From a checkpoint of a small transformer trained on Wikipedia.
Size: 10 heads of 64 (1 for keys and values), 44.9M parameters.
Architecture: RMSNorm before each block, biases.
Each number is 128 + 24 x the weight over its row's rms, rounded and kept within 0 to 255. Layers, rows and columns count from 0. Numbers have three digits each. The size before them is the row's rms in percent of the matrix's.

# gate: layer 3 MLP gate, 1472x640, rms 0.0496, rows 689-717, columns 480-639
# up: layer 3 MLP up, 1472x640, rms 0.0463, rows 689-716, columns 480-639
# down: layer 3 MLP down (transposed), 1472x640, rms 0.0481, rows 689-716, columns 480-639
gate689 106:142176131154135090138159075104138113125178118145093164154115115121129142145111145113131125219110162122107080119128136165116118111135118125159102105124113125139118142132128112141144151103112100142163138155106115110118123145124139087138147142082162147151145101107124150140121129139147125103101113089141083118168132167129132112153122083142102113139165118123146137101131115187151133115094130115166150113095109146121150072149098136066064118117106130104131112144170128141144101150167098
up689 104:130126114140108132162109130135130130148139176126145123122121166146153099080145113123132153128151118147096131085145098159148125125139125098141155138120091142132128151129162173092099131118135111158143145131037109158166092119159104140127168111149121129112088133088166127093138098100091160135161117150152115109126137095129155145113157120121052144153103105120109143075130107120137129126125170152108110135161156110102147119066124161173132192108130157121150116112147086126142103108153149
down689 104:110137131082105131167117133150169119097106121128125116069129102082102136141128101158164090120153136170116161133140110151115140138125145120080115102149086138136125162118135081156159135145119131167107106111087150157177108145097148150107133129139126143166120151132127125125119083132102148134118132146087134188117087118116111133092172137111124153129100159162112140114091081136171136098104164183093076143170166137139151119138150129129130154067148132117138111154132111103137097144106158
gate690 099:143155160112118131114124105093137122140160098115094136095128127144144143092087131131112085140136143088129105083107149095153111146131128119128083147151126050091093130100121122146150092091137129136111173141100144088115086106141097128127168113156146122124163123141101094161103122125120139106141111185151137095115117145137090139142102105114122140130092094131133114130158144098140157126096131148152154098084108103148117124130106129185136127113170091115052122156118117125118152139116126
up690 098:147140097144125106116163115127113130109167130127125100143150119146108096157161169190102134175070109128105119122159160108152125125145137118181133099158118135150145087148103129099158144118146111119155109126132118111103164126112155142106124160191121167135134136117074127096132144129152094145139158101136137096082126121131142128127109145126140120137153139153086128099150132131108118128122123120138103097164167123156119099144153143099126110070136124143122099120119120129104134110129077
down690 099:157113159142143096160104141123117091131119117148088105109122133152112127110127096117087124090179139131176119119177145147134131139092142118093147104142110055143124144151119140095108125139144117121086117156101148150101139147107098122119149128095083126140114112141103114125146100144131134124148160169130165101095124111104143097146159140135138138135103107105098113083149177105121126115148132160093139132135117105142138138133107154172129146138144111095111152165150117137139149075085152
gate691 099:116093113165154127092147083106124174120131145142108114110128143122133139181135159157165109126158130079135081147122178106177142126135094146158113103145155133117130132103145115150114132141122109117069165086137087108146133095096136142132143110086148190128106124144108140137152149089125125119151159120139061127134134095187155113149161103114139088118098093136156158168129138099126165103121117138139168110138124149133119165150112084123144134125151124156103114165121128166132133122092141
up691 103:115098125168153167111154159102143111141153146110147115114168124130069134100142142151096128101136151126129141159146152105092140130122143158122161137115121133134099100110147131131095108161150114147096138102106125144083136130099113161135122128144116142107116133159116123128132142146141150130088191127128163162165125128130147145174099127124124130175149165126188180113110139138110082121111140121123173099159139169140162159146133144094106084093173145089112089131173152135127141135148097
down691 103:114127098130134141125139134113130137119117151183124088134123157112110132132142134112122106074116114106139129153092175135122132138163112151143139133144151096127110096148137090113114107152154110070107155160119144184141127121121121117106113167149106143146105088117089117129097120118149136156107131130137094091120155128126134158109105132082133114068102138145127136159118122148134154110189109104086144102148143100127097126137089143080079140054149152137140114116114107149129147094146139
gate692 100:145110109148162133141115134131126121129154117134107121103137095124089157131198143107180121119117126155120097163134127127144126117117134101126086117166128093150125089104133094138119130123163099107106154125064125109149106121123148129162116167119097167097119142131096117129149170144120112125172109102104130128081155131124134130099142109194195152115142183095150127107136153121094159147149102111116154133116119124140103107170161117130148132127148169103116088119102137133104147171093145
up692 101:110137110160116121145132128144134142118126169082152097139113118110133100104140123125139158109143108103073130138119095102133103108118114076116116121114133145138119092140106120106075102131133111131130147106149147109117159126158111156120112094115153102108138101135109169120136139118111107129076108101136130075145086138174138140117137126130168131111123102132120139181137143133157152084103150165127100130058103183145093157148151185177146130124145150121091138121149147151118087138130103
down692 101:136099147088100100112114102125112135162177136090158127113124144161125147134178133119144098093148129155133124150141126126124152146170146110180096113127135130113138122130162116169111107154152123140130128114115147095147146109139114090138160154146117135059135131081156142111116161158145159150140134101095138149101103139130139080102103148132174132151100095132094159115132156158134160117131076077098147087135108160154073092164175152104185160086150167114135128088116110134118150132118112
gate693 103:112115192137125114127165049152127066143093099137093129102105095127162143096112131188137130150127139079129108119146106147133112109113133106116130152144116122136106111147124123120198154152094112143148131122158130071140090100133150139137141141170133119106175138130148128106152153101133099141111118127132143100196148127152122134150116134096096125125153122138138151138149148158137126133093145124136087147120102165091126121132143087133159113116142139124093131131133118123152148146092073
up693 107:059123099124104153145137133134130095114138142122142132135089091092104113128150121178137107145184113177149068121118105097149151142098120106123133151148117117118087106108159115152125115124140158124117159145097150135116081147114156137157111120129107108134105080144104154092117126094107141107142150123138186123128142146111142127159133167131126133153147150141086115134156169116131103127150147131164106143137112154125138124174116095104153128151110117117111138087166095115057125106121112
down693 108:096135135106107080075122160121203094134097144176158172116099094164074141113094106109109113134161094196146184132175145125098108138142157117106119140158176124113127127132089116093123144118114124162117127154126143114112149134114106132128141083113132105103095139148145160099127122129091094120144131123127123141088105092131097104107108136134130116160123169139098123168137170115125152116130144154109098124097119141144127188080156106124117148137101098188118124134137121094153160124123094
gate694 097:134102091142125079099135162105129125110154088132138150153159124122143158130114095102115121108123113147145091143129144163136122142127129166127117087162128159128165125123156119129134135112138140102080148106092132143142162162165154135093114155150158161096115119155149116197130134153125152131148164128109065142152164122105101154138127139123115147140130143087124176162090146097137122121127145163147153065095128144123123128155101124095115137105109158105139177095096142153100130160143117
up694 094:114063156157133061172196149115127129119146119132102120104140119118152179096116130111087102124125121127148113157122111112098166133102102162167099072116120062070154124164075083079132118126131126120109093140117147148138102105124081137138106116142174149160098121139130106132108122116146110140140129126133089140146119126187130182141120118106104150112122151145109125116164145137128114166120126131114096127153129122119116112130126130100129144172120133151153117111119143134103148107115114
down694 095:128118079117135131120135125162134111162134137152153179129124128122093094111119126107155099148143127129130127136151138118116136101151170117131139141146114109106143137081090147153163111155120139115170138181137144108094112125093130151132129147163134076104111152146116134080152133114134180109151092096146110132119123143141121105138101112162140160119156132130144110136078135126092120138121100141170120101078090134147123111119117120132119114107100124132121129125137116152114167153140107
gate695 096:125122123136136106151126122177131079115116091120131117149119103107163178108113129080063150172137145123161149140132142157137121144117163183163140118124158140133164123123150120146178111125141113149125142148082098129115137104090121097138148165111119103117144088134189145122152134114143136146139127128151153093147095167136069132143133115122079124114149143099153134132138131139119150137106132145135112126174155164116127134106106098081127125132128111137120146100083131148099126115103147
up695 103:159156101136092114129122139158098094155161119074110126169141093151089149161112170137136118136104156114135099181108131137135094106131091143123158187096095145120138120173127164127131107181166113085095146117125092146126118168114133097161117137166088067128081165093123126155127103133135118124161079141096119159107154181122129160112112135119137087183146109114153130144139116115136161077158117113116130130102125141122127147131141128083143140128116132103120133128160112092130106177118132
down695 103:153098081112123130140132131127132183157178152147117118112124122150108167110109132145098148152138150107097129097132117087164139108155135098123142181130115124113135134155113112140149094136097135135130150106102104132113163133076131107128146129111100142122126114182153128090190108097129090116135129153100080124151109138124127132102092118144141132140146154108109149155097137107129136109069167186140126101107151166138120141155096154129153146130148120136140125124140136183085146120094125
gate696 100:101167109134133081175153108098097143105127112108127093114102143126133133137110139178106120126090152144128134149133108096077116132116136136111090116189108155118094164127121184115117138131151131147115162095138113112154075132092082176117151194119137142129141151088114127105114116196118097144089089092122134131139113128125148135114142152128151127130128086127121154132108131155149192106122143116117126116129108101119114116121110066108149122127143132110114115117149114137135134073139139
up696 095:121112124131107157088120082134165082101126145163146158107123129091120095133134107141125147139178143119080137124133165114121152113129149123139081121121081126116154128126138107111113160113117143083138112128129165128122132133123089101124093155132089105098132125106096130080164116117131098107149152121143140134134163134139074115157093115139143088111127144123145082149109151102103108124136101115125122095131155114133131124106127161134134137113146108101114157113145076137105124133116105
down696 097:126220154139156128148128124124093136113136140078117115118136100137148111147114132148116143142098129164119147102127165129123149121126129100140143110169148147112075174133141122129129110162116122101093161097129096132105111109141114123101160142153103139145118117144114104122107108150135095100096112124141108122130126139123142118129165100123118126141132126107138113109091134175106156121157129079131172122159146145170140181103119126107121128104132117111125122125131153132078124096182135
gate697 099:156143114178108153121123079152131137117120127119109128109125193102167135112099116103099088099146126139134124145110139165106146133127134111146162150162142146154120140126097119155142134118153105144096130104122189146096133129115080159149141116144101112106114134081101120162123116125168147110138132133129126141106131142107071131107167127147120117124135112131155121150139155140144137112099141121129114139166152086122103143131148127122144114107102131111195109080127101126128135110113128
up697 099:128174167089130125115103109177160113115104102139117121097136121103135140075096139155131103128128146119132091143149160105159136146167140133104128105122121130130107132165122107114086098154125141168138137149153116109096132178103133139128097147118146111117139111103153137099158163123110128138101092160123094120147161148118161146155107151144146120112138111136153063183147100138148123176092106114139150128149127119118114119158102092095128092099140100176085153171143112123100146092138095
down697 098:080113151162130143148122214140152123114155126118132119128101086129134106121145083142141132110121086103133122115149117128161130133116122151107184082130072180114152069119161095097139141113097114117149125117135105113130138111083116151136172129194122119144143111151137119158174131140154112122122118092131132101124113105137175117122171156134098119098115113154121108132112125106138095073128146179142107125115150137069100105109112109134100185138148098105085084163195127081135139131113115
gate698 102:154118150137129072141123143125111162141119130127133156150158128175135171161122169135127164106111102090145129098153104138134059131110136128087119164160134111142098128105168124113113135115146141150167172166122154114144166092125145134141118115123115136139152103131117138147097156098117113114128135121113132125144142102113138110113110115117123135134137119124126113088176176156085123123131133167093145112157138118180105158134121111085152108148150122134107118109192119141112156094114143
up698 102:101159104116140130133183145145105129107145144118116132105141160118137128105107156201137139143144100142110141159121140166062182122163166116143111124155150123089103115111122109140090142177165148132080130112169143110110144121138132098107148156138174098103116154153115134123159138125121142106118094116139140129078092133150160134139111146123144142102117111150114173093156130151096133137118118128173152171133131094175131126085189121132170092141112130131116109157147138147145146131163122
down698 101:128168143127108111149159167124154126108171120113119157171092148122151109123139134126113126147112144155112187116133163182169132157153125099121138103109105137101117121167112084135088132121138117106108125124152135144129105181161167104125147100129073132146132160144156183148093149107104121121133091131130113144133092134143111130123094155104104126130114111144101153177109116145161141129099137126140129139135104073153138139126104121121114139110132170110129117186105120140147130153135128
gate699 104:102132181108138120140144149136130108099095090104128139103136142124122121135082120160127135112125116115089137147117113112195123119111151129133137135111134096143136114136092130141156087141136141130131127119182152120136140134139152113131157130124097086117127085113158115135117145141149103101117119114177136142120108101129120131180122154108101148138166136152110173126096107131084117111109124142135118096105147107157088135136141136129144129158131135108138183140133113161176133124111096
up699 102:104097107090196160149095159106123074129136135153147094137149138110149131118137144143144127129130143106121094137116110115168115103131158134155150132131133121073117108100145158126130171162130127123098128125077121151091118131151137151116128160114147097086109139136110131176134120152169125144091127140121091193139121094126133138121112124088108135168120158103110132136155200126092112124125131163104142107131081089146149116085093146117092148144121150073152127112118144159119161104102149
down699 101:106064104129136138170105186128129094121139110173103143156157124127124138133103114127072130123152129099080144110131152114127141099118115113117144127110137132132099144151148182118104140161141137190149110157132144130131144130123107132136152116111117147090087138110098149136138169142189147111135101096150142152089121117127150105107137118121133140124133142116137112104120160123104169125140150115126140087116093108158119135140113120105086098114129113097128092107104126178129096150141116
gate700 096:130123124113139086149116140140095100143139112119105097179130133101095124146138121103130139133104166144083103134140149154150097139106165162128107132136189101063151123114151153113127159131126107114116172122067145163119144150146103154095092075094068047146156098129114124111116101138111139151143109130149153149144110119114124179116111108139111101166111102114152120101136126084122137115121105121121134140146127158108133163119149085133152112056140109147151121153086095140135117108077128
up700 097:126115119125135099100154142128178123135105149128131159143095107109102112160132146134132079138144111126158085109120112092152136122151120119111087151146089134110117108125138110151127128104108178118102170105108192114133117104075096139164094129137124113141165153142106159122130113112165098161106141110155145087127086080145123136127117123101132092113126099155087116148168121158107128102129102139165143095122145119136130127102150111088130174100131111124123141134140114101137131127123114
down700 098:112106104155133160168100133076122139128104141111123143118116111098175123085122130099079139147080131131104141135144128160093173133118118138113141174099159150117117095124124139182130091080132168111127121115134144109091100128147180147140122113083126090114158120118134107102122165091109161151128109138153118149140119158134095149117138110131101112176116120125173110120153107126143126121136111107125155102179107105098144134168102156148110094118104154147126160122160093158133141136150147
gate701 105:114130136132117151109153114173101097109164143138108148172169097137110141118102119173168124085142097137127162122159209121096115176127177122119144130127129116144129119113159118080102124129154058110155175120154116145110122110124158104072064160125132155159128145150146121148142145119151097115110158108165127142150103146111103119165111132189118078131145112094139166135109097168130141146130128141135138112141118122153120125162129106079139107109122140124122063120151143134116172110116141
up701 107:065179156139079126119073125133130133121112154093168158112133151110147120156101158152108141159133082119112155153140118154147114157130176110134157171093134160120148171135130126150091135118098099120102092134125128136124120160167133124135150130117121108112129147085110149157162094121115106101133136129129127134129157108180073106145138131127110114144133141141121111166111108129155132102092117178115104095129157119137131157144127169117126174160136088154131110131143123147130096117169133
down701 107:113140141108133161109115106125146105111118166125155073117101113107098192092151130106114114137141148158104112115106137125155100167109113109094090072118094177147133093138122140156158121123131106111132111134141130106134155155112158099102086088090115151152108130157113103135153123131147110118132134144091137137131107156141100127109143153136132140173117147118114149151164150132126114164093151191088101096108171138127136101090141127106104170172128117119148144131140099114134149183100136
gate702 101:130106158100157157079156120145096148121108115140112111164096164127133112191159135149160113114096117096135139119156105137123148118143117154174148109141108104124132116122113066089140133113135142124136119115064130104133107135099126123116151126108137133111146096117100094124108086139162145091068102117134122126138113155099116145123131166143095143149127113154116221084140114123094150108115123149136178126100149124107147100099054121122161085154136135153125119185102113118164097175135123
up702 101:117105113127107081129170161169126153127115193130120164112135139110151128140110102151135170129121128137152154129137096136137124128143098120162147121153122086103173073111116143136135149133138127103084128116131175163132089129159115073150138161148143107126154126129101114116128156139105111126116117108118106144142118109108138133133157148071132137153116132109118136121147161138147109143125135141094155141078187159168111090115162137126142143122115147079127119183130145175164160098120123
down702 100:147083126150167125146145134133126157128125119141094142139145155122124158106135108126113150122135117099119146127105081057134123138178130093124120152106143127146131145085128139150142110133157095119098123138100152118125162128178146135135138145143150135115153096086106138085132115130109122128117115129099084179154094159130123158128165116119100125161148121135125111124149167168136105133163134109130160144163148147091108087147130101113122138145114132115100179131096135157161174129130114
gate703 107:136140132142121148129121174146135134146150107161121146087094121116129111132142148143100095118171124126160122145107122142119131155119130148140127130139107122136144107147136103160151111118156087146144134134148085152112113123079131116166097171116120108115125096098143115139166088141118109119127117114155145099140155159154144136107140154173089133195122132137140118149106124150179116127115123133123161138101131129158135130133134120105159160126112139115107157116137137130143101117140125
up703 104:166113123158163142187086146148146148099123163153136098139128097117143117096147143121179188132115144091125104158114105111103180131159095100130113133113140115144097146128132107093147137122216127154119149143098177119145114131107146128139114120149134142184161126133122113131103126133133120133143056118131119140142094102106130094103107118127141088154120181127160136143182138103128145115149114102162131105082137121157155135068096113110115127141137124094090120157141117142124177164110135
down703 102:090146103084163124114118157113108215152156106157116140119136186139152145122145118101162162129121136111124136104119167119136123100178127134153122149190142138160114178121146149130154099140087108119132129139147140104121126148122106091151135120166132121106106122154131149125121077139114112120143132138188072145108099131118179140132121119134132126130139126165110114153123135075105145138146196178080105134110101132149099148081154124150123132170110095185119141099141135093121112108133153
gate704 100:107137145113093118133150139150136138120108140103119118132105148116149118160119119157148132132114133112132103118181147130137124139117157110165147136102083140113122124087129108169183163124131131166157157122107102100116135090088042106128126130138147116143093112115063123163109110155160128107146128112112090124164140135177164157108095133134110150144112122183142119138147172103096087145145103132106135149173113098118151157186127127110123076070116145129117200161126119128108121181126097
up704 096:160142150184167149103179126120108135135095125145089104097167165177155132092131121159137106147096099103114101151121135139146135116147148154138146119128152117158124123124123100128084144098131162137124117143093080104127152138123133102134146130137129200168108125127152139180129176130090091130162094160115118101119171133128107145131124122182076098068110118110140104157120129116093094125127130102117154169103129085148120113118157159154061145129179130116144091093129120168137126120110115
down704 099:144107139136144157151084091161086114129120129117149105095117126128168154162166120138163135145138165127132130119137134100112110091183131111171114098082144109129138169122118139107139156093163132143124125104175180114176106101138105109103139119144121122152164107104127174145121131140140113103114121094114133106168098141128161113129177152128164140118103141140165099122114129120168191131114145140118100091086108114136143118110137133063122120145134176107134118119111143136090125102116117
gate705 092:155096137113143146130154124142097121156151136150128113127166118126131147107129093119128135156121173123140157124120153129158102161117148157168117106118137125155109107127130125145156128088104141146157138097139137168152134130140132126129135126128070129131088155133122146180110131125176141122141158116147153143097109105092136122125099131130057126137152085127117131139176146131105112070142143153083139106150159076107132143120137077133103147065150160118124117121114132077127110142088112
up705 091:094138088101176104135146121147137140104156113147115095156122123140123109118114133146100137134114128181135132128119127127148109116169146134133113119110129163135153088073118133140117132120178158097087157161106156117104147111116165135153107137101131098113147124121126130138153113137129091170141188107126170177116124149121090158170113122164146143115148141117167120112134105143127139122168124112142130111103111121069078119164154131103129133157113114099127120183126133139139175117137161
down705 096:105102126141153157127106108108129120189113130094130121141146140096125116127150091128110139135144126085109152099129145144126071166135138119142080136131121161126118094163154119125109153132108097151116142128133173121130107170120104112112099166137154108156128158153150115159104132137120159123119063156131078098120164128118111155099143142101111196092168110136104107152157148097166143126176136142106143144104154108130196135140148118134109159120107129148122099113168139106139138168127080
gate706 094:105137115175138132090107181149116131120105118134166147163152100107136180113142084094082115172162140121126087064106120121125104128135154139155138103130111123123157092119152135161103141071159145142102132098128125111128106120126132149177147131079123142089076134123139134113131118137132178101183166112134129180121164133145124104107140148117143162133157110151104151106156119147118128115142134120134128083102102158097140132089130145123114166075087152140127134145129084163137119134122110
up706 095:151124140131065138178116109120144153135091150117134098128109139146145102111150135164117155105147127103135144119113146112160133151137136149111140141170108089116157159084129133166119131095162133077172125146162132167125096133138146140098094162113157143108106138123149196108140208095095110135075149161154091148144123116167148090160111094124107157115156137104137118127159091102169109165138100090159143154111081119107136132103108151135089092125129118156164147131160144175146082085137110
down706 096:126169131146114135090118128130121160150104162124122105120146160124122110159114120127137127142141107121133120167120094130108132130123094098127132131098121175134113118089138148090138141183126123157161117131095171114137131152109119121102102144131142163131091142138127129088098125126150147146127151128105132138095116111085112144162134136131127095116096104094116051132151119121127164097139177149132134136148146112164131098148106122139143136148112144130132111091154151085136143110103112
gate707 097:067175174102094118157133092122135086141140103137111123109135124112102136098083139128085142129127105136130154105131170146143133105149162154138123150175182156196138139123100101157114094105120105143091139107127085067154101109148139083168092106147187113143139135154151133104136140127160109136115164120084137120106120122109101114138100109130145176145109104073122124094146116160150112149150156109119154115107141159142144116150135111133151098151125163123153110158065169134165109150145107
up707 097:146139118097127156135116127114096107147125115122125109122131116130125127161091135135136104149150164130113119103157115108094158162165160151121121120142148126152135131125141106125136139078105118129094127153131115129126100091132101168139126135138103165136144120107108102157139102180117114142105151119169156125119154122140135086141159125136102141130091132092135083143121172088094149137147143092122161054124097117149118102095113087091162157121072111137081157140143181104155160088127141
down707 099:152094106138138127134097143100128145132133164111158114104133118073139150128176137087124131116125119154120167124158099126147168136102101132091156140115119084118128125128191097111145130124146090155150131149106140114158057161101105154163158098142134138122110134168105124169086167128168105089112122120090127100124139140121107128099115095125082152124120132097124105108138148146112132128129131109077128113124132118150150133096089103129148139122179094092165115116125145131148127131130122
gate708 103:090163127102153126140150094148087114111148122131113093112111098111106141160080148134135107181162114138131136137135136091162104137102137098167135089132148123137095119161123125140150128133115111125075154128095121105111154133132153115147154147117125075091183167101115129134125166169087113138142135118126128126207075096098104141149144138125131103131129112140116148123146133106140113109136101160096172152151111115089129148114162145117117095112151119177176177116090138108103131115149112
up708 104:104137098150147135149138178121121125118127096129055090119113112071105126126109112126191131084109123129138135132140097126137109109121148142095151104082136174110146135148087136123094151132118144107120099107122137143097131098103113156116124169151155143136107173134118155103142095137112088130136123146124074103151140130132106121150146146127091113140122165095114202142143128135106114117148119161149142137133118120110133116145126148150130140130127132137119103132108113145132113106180106
down708 104:144154117079086110121108151129116107133112155110122148161105113140133162140148168075158166115102158122125107095202150159122139125133126118181090139103123124107125111162143142105109125093101121117161115167149147097122132107097157118159146143169145129095127124148147136136145134100198117162141112143081114139136124140164140108153119104111149121137154123120117174130132149134132150188161163101119110101129108144169121156103153112122099137106117154114133101142112121133119142111113095
gate709 096:119105119139151106132125133132077111088106118149095101112135169094110113102151145164102106142126159119135138118138090132103163135165123179119103126080122124146143103137131126102103092133106114075139108130084150112116126073151105156117140114121173172109111128114155152175163140094125143130125094090139146113111110141114106147161081105102125109112112141141161156135158116118122134109161174130116120084111105143098127130095117117089137125130146153066107130139105123147111100117142156
up709 099:096114104135126151127113129131101114123129116161113151118162146118132151120181127156097125134144122141096132133147119174136116140102142131140150156082120123189139095140148117110151160121149151121111140114147139107113120164141104150110139130154122131139120123084155145208137127075139134132147130141108152127115183160139158134090128101136065147079086153135133121111119150126094123120136154095113114147114099142081134130131122164122137091099138140093167109130078105167127119119131127
down709 100:119092141141177184142115105160134131119098138113088124142092138134123128165096146125132141121138131157156161140125109091115142127141082144117097147161114147139010108107115141150149197126104122135126119124120081139112109139125159096145129148172126120117132103146103156102149103147125151108122119098127107112100126084108130133169141126109103166119130083126091108126139093139180120127153105163128126166134125125117156122146161154127118141115127143124104136170134145115125106124135167
gate710 097:153129091111173130120100122082121103123116101105153101097098121134089136094106149120165094161163089121110094115078137104151148119085143142166121123129103142141128132153156118120130128124146137137166117148127132101160116115095157130164104105131140125118152125126144133093131127111086104145124117123145152058102125172131087113136107140136118129147143134136121137133148136098108096129119172089128135115133151074117121129117127145154146108128132134141131144150151116140138137147114159
up710 104:138132153188133183120099138129166116155116149144141140142077103126155098135129130140139119102135165175127121117117158132135123176109129106130110111136118109105135127136126145131096141096117111143141097149134145149139112139137161153108103133137118119099139133145096123119135122135116126072141143128101133125155131140123171113107097148154148126147125134133086156123131157138121107195103130097131088103145114145125125106175224090131102114139136070141174134127157144125120114111112157
down710 106:167118089179075174162127163133123087130128127123134158121095145162097140152123134087132123194138165186102113128115135138167142153111148071118149172108133125089135166096147134105148122109107143133137114152139132134157124130105131125104114124162136093144085140181130132124154169066145094074105131096104071121110137134149141100087097136157110122146118135138093147114076136157142134196104133101102111125121113151107072113120133110117107162153142105093175131105111148130127094145113137
gate711 094:145096121128167123110175101119128113110103113148155151095101112149159119182113113131137143173113059122158101132125155147127076122098148155120170064146141114117103099105145146162127120145129113134135104105136121127113132120117137163116115104095149124136144159160124145132188110129167122092164148153150125144122117153158117109102151083135185139145158140176163168088164107126135154109121117146163116133111129156116082103158125105174125109154165114140107148110130129160151163161138127
up711 098:111132110123104107113134124161113117111129159163132074127149103089095121127128147124127134103070163128112132129137136122156117133096127125128103129143147102121172110132136094104117089126144111130142169146104128149100104119125087123152123136145055142129130078095134112126071099159119176109094108149148064090119099126131102152122111146163106128114073148118134129131123153152143122126140141155073162129139178173079105117123112154143148163087155148160110123147118129152107109141094147
down711 099:128119135125134139170120164114130127131121123115155106075099184113113114158121113176087101120110147142128131144148127125111142130096121121108147079158109126134116127155134127150156154122124149132125112144082148100114139114125147130168135094144139134144130121165155135106169178134141121128124103143165068134145143126107157170098123094112111132069139119140101118139122148107190139129145115121138083110091092113078123053144145110129133149144150134139076139129133132143167126129163109
gate712 109:126164135090074121140115093109100114119083106151112137145164062124083166162095164160142111121171160068128114120164158106136154135151153154113139131140155129156165123101130084120134099081172160099103187131104081136098137112095100154114122130119162129148169096115108122146170100133163111144112135138133100141105127133134166162129132115087090115148103110114166106139110133128129140116130116128133168116136126107135102128126083097154151106134160133138114081156121155169113122144141090
up712 100:120150114100171109169135132119094156154118133145143132146116172152121186128117103106113185124151128173124141106132153133117119125091167119148125134137101093140164119102124133111156106084122174122113128075140115104097126139142111097165093139167145138142109127108129123149097105146123174156099145167136137103127167142145123133105134119138129168126135153126173074138148113072139108135105091115088142140137153142123110096139112137103120091136149169116115068140118130092145110124146153
down712 103:081162109104120102129170116125156115172129153095125112139118116133138142080132133153134121074123129183082101088120108134118114095171142178166124158131142167133145099115112114152149126084152135096157131110135144128093139114169093100146136133158104142099116133133125125109136124148145139121161119152119072128113081165157136138129126138160132111121121109092104125138118139131133083139105095149088111113153127124113116150170149115157113118109093126141116134137135148088133133118123091
gate713 099:149187128141088120172142134123068134115143123123144159106153134094121114122139148078144130130140158111115150104147157148115097129137141136122097147125144157129148111077136151131101144111118102122107113135151148124072115077159125080095169182147150126105099125111118122132120097146138116120112119080164163152171075107115107135138146149162101089159068166081119150115140121108113153070140187151106113118097081111123156161183158152156143116123084130132125120146096143113106158117108117
up713 100:137143115103118107120113106130089157144158117087122177135140110130078124139120184141147121090130145134137106148132167115145106104117123152144094096118093120152156143129108146093145125122122132132173110177107107144137134154157116109130166142090165140093126114129133118146160179077139111059116157127160128127139093079141132104143092154166119091143147153170087148151106160116123121122138084109156091092120146144130100125148130132112134155127150142157107146169091091088107147111133134
down713 099:146188157168156124135123119173119135146110147112136135115156140135120135107163121076121167102136146090117093148167111092096167130150146162113149116173103165148147110145118126123146140102131090130171140179139118109106128073119129148148150114152136139139124199108162101124114143102141117111141137150134124121063128084132115142104173158123122126150116147114110075137149091142116118074152136115115141133098116114149128135113144138121167122193095136098108109171136133166153160128118107
gate714 108:103121153157085108143125093133118138123073141104078177131079130129112106119144154138140118170129159121133087115137133141146161178107111110146114132110131147107103138142104116123121115133114105122151132134185125106105145113146101155148132113168102137127152079118109134136134195150154167116129092092130170141168170131132145165095109115184091136128117123127174096104144128095106150104100126139122116096118140151081121129156079094146132108125164143158080135139135129105136134167117131
up714 103:109104178123154119134107099153056103148120127133152147148149072134140125148093146154147116128099152112129117109135123126135142133122160154158159161118123141119079145116142148138145108142109094140151163067137121115072121140077159114119142181155138156101104142125119128109144141154144090104121136134093081173122148127134164113100129121151082126166142125115084132116113123137116118079101105131089153063144123154113123100100119119121105132152146106112144069145144155162131150138136150
down714 098:120124146132116125138143132139106149110120120110166127103148162146175072116139115139161095103096140110156106116140135101113134102132118129115155104142116078093148156104110139176094041142159138146098085118167127162103158091175141165134096151106096189124129099090134125129145128136089116155097158107124149152145123093134108135189133173158152120111120105094142132122136121104136088162129155101096122146160155118087141126129119101149134098142147122113134176167140159111133102149119114
gate715 106:123118122095079128114119091116122131137141103114120142084135115160145080146147123150137121119088107142137163122094134130143148135125148147160121120110162139180125126099113130174170142140130124149150153102089112101097130162155113092078095114141114147104164142111129122127183125137163118116146127116137149157140111108116107144157116120134164119139156148138135135124119135100089106127149128119099131123159093129093123136146105099110136122155177112169079135140130158106149140098141076
up715 097:105119117104108139114127113128108136145121106127145153100120128175134183129144123165108131143166099104101083142155132076127156127098120132138133134137173139164105158146107121131112122111116131131111122134116125143121162139141175147087089107109116140141127164116164105133141130084084145104086087145115133127115164146142134129088109115120120119094085089121148160163120146144104131150108142090088157079140147129116125100150085159158121122137186173154146124107145108102146129112094132
down715 100:133147113144132111124120122146138153135146162146134126066158159143092107145101111074146122123099123089108132131129123119144115158147143111221144100118124156157133117111120117096110130138114136112086124110115119129153160109171148091142148130175159134109119105084100134131115130146142125123148144130108104104130128104146116113137101159092117100124049162153129153145121116097150112146150139166176112095104163142153138124121150119112154144111082155151137108105122152095099140111090099
gate716 098:145165145103113093147154177120132109108174145170151081147145078140158148103133137155143156130096101125160105128169154144128209098113170189150150112137141142167121131095146080111085138155125124088135138106133118132118118132129131083148130135109165114125141166127087081155159113130162125105126161144136110150175124154088131127129119077135176113109121084117122163123178122127146116146107137134151155121154133124111138069140106117101101125115137108163151120147099123144106101146116167
up716 102:162128161110109139088149174132127144124128109105115131130145102118114128162118130155128095119101137109172126122138103128102111184083122113131134077081168141117126087125130141084096136107116086135167134145093100085166112143101109145131138082108113157131174132124096093173124128137141161128153151160122136115132156128134108095150129158171121127111153133109125107124113190089143119139137133118117134140111141161163137095088121110113136142132060131113118112144123134130167103171159118
down716 102:127141116103134132168138099134160125146176116146151131139111124165116180102133141119146170130134129144122131137168137160137144134093074147120077101130133163147094158099114107163124127118117097112129113154131127159158112144161108090099140148129122173113100142116142137153148076112141135111136132114122111138124132072128087119128106157115150092108110187156130121128097117170112103124153114133137108087123163104156108145109129118120110113170150137136115154128124133148094133147134125
gate717 095:126089153147124134159171124091119146143160082145064145136119105124143139132113133141108145114098180152143167120153116138124162135153106187140134148139154090116114136139076137124148101137130150166118171121137128116125108145143115143109126119113128137104065148165149090112097117120161128149153116142130120135112095164096108111066146148119118087105127135092122139128106125111140106083158115105131062102134179122149103155157137117157108114144124183159150103114111099128123099169122143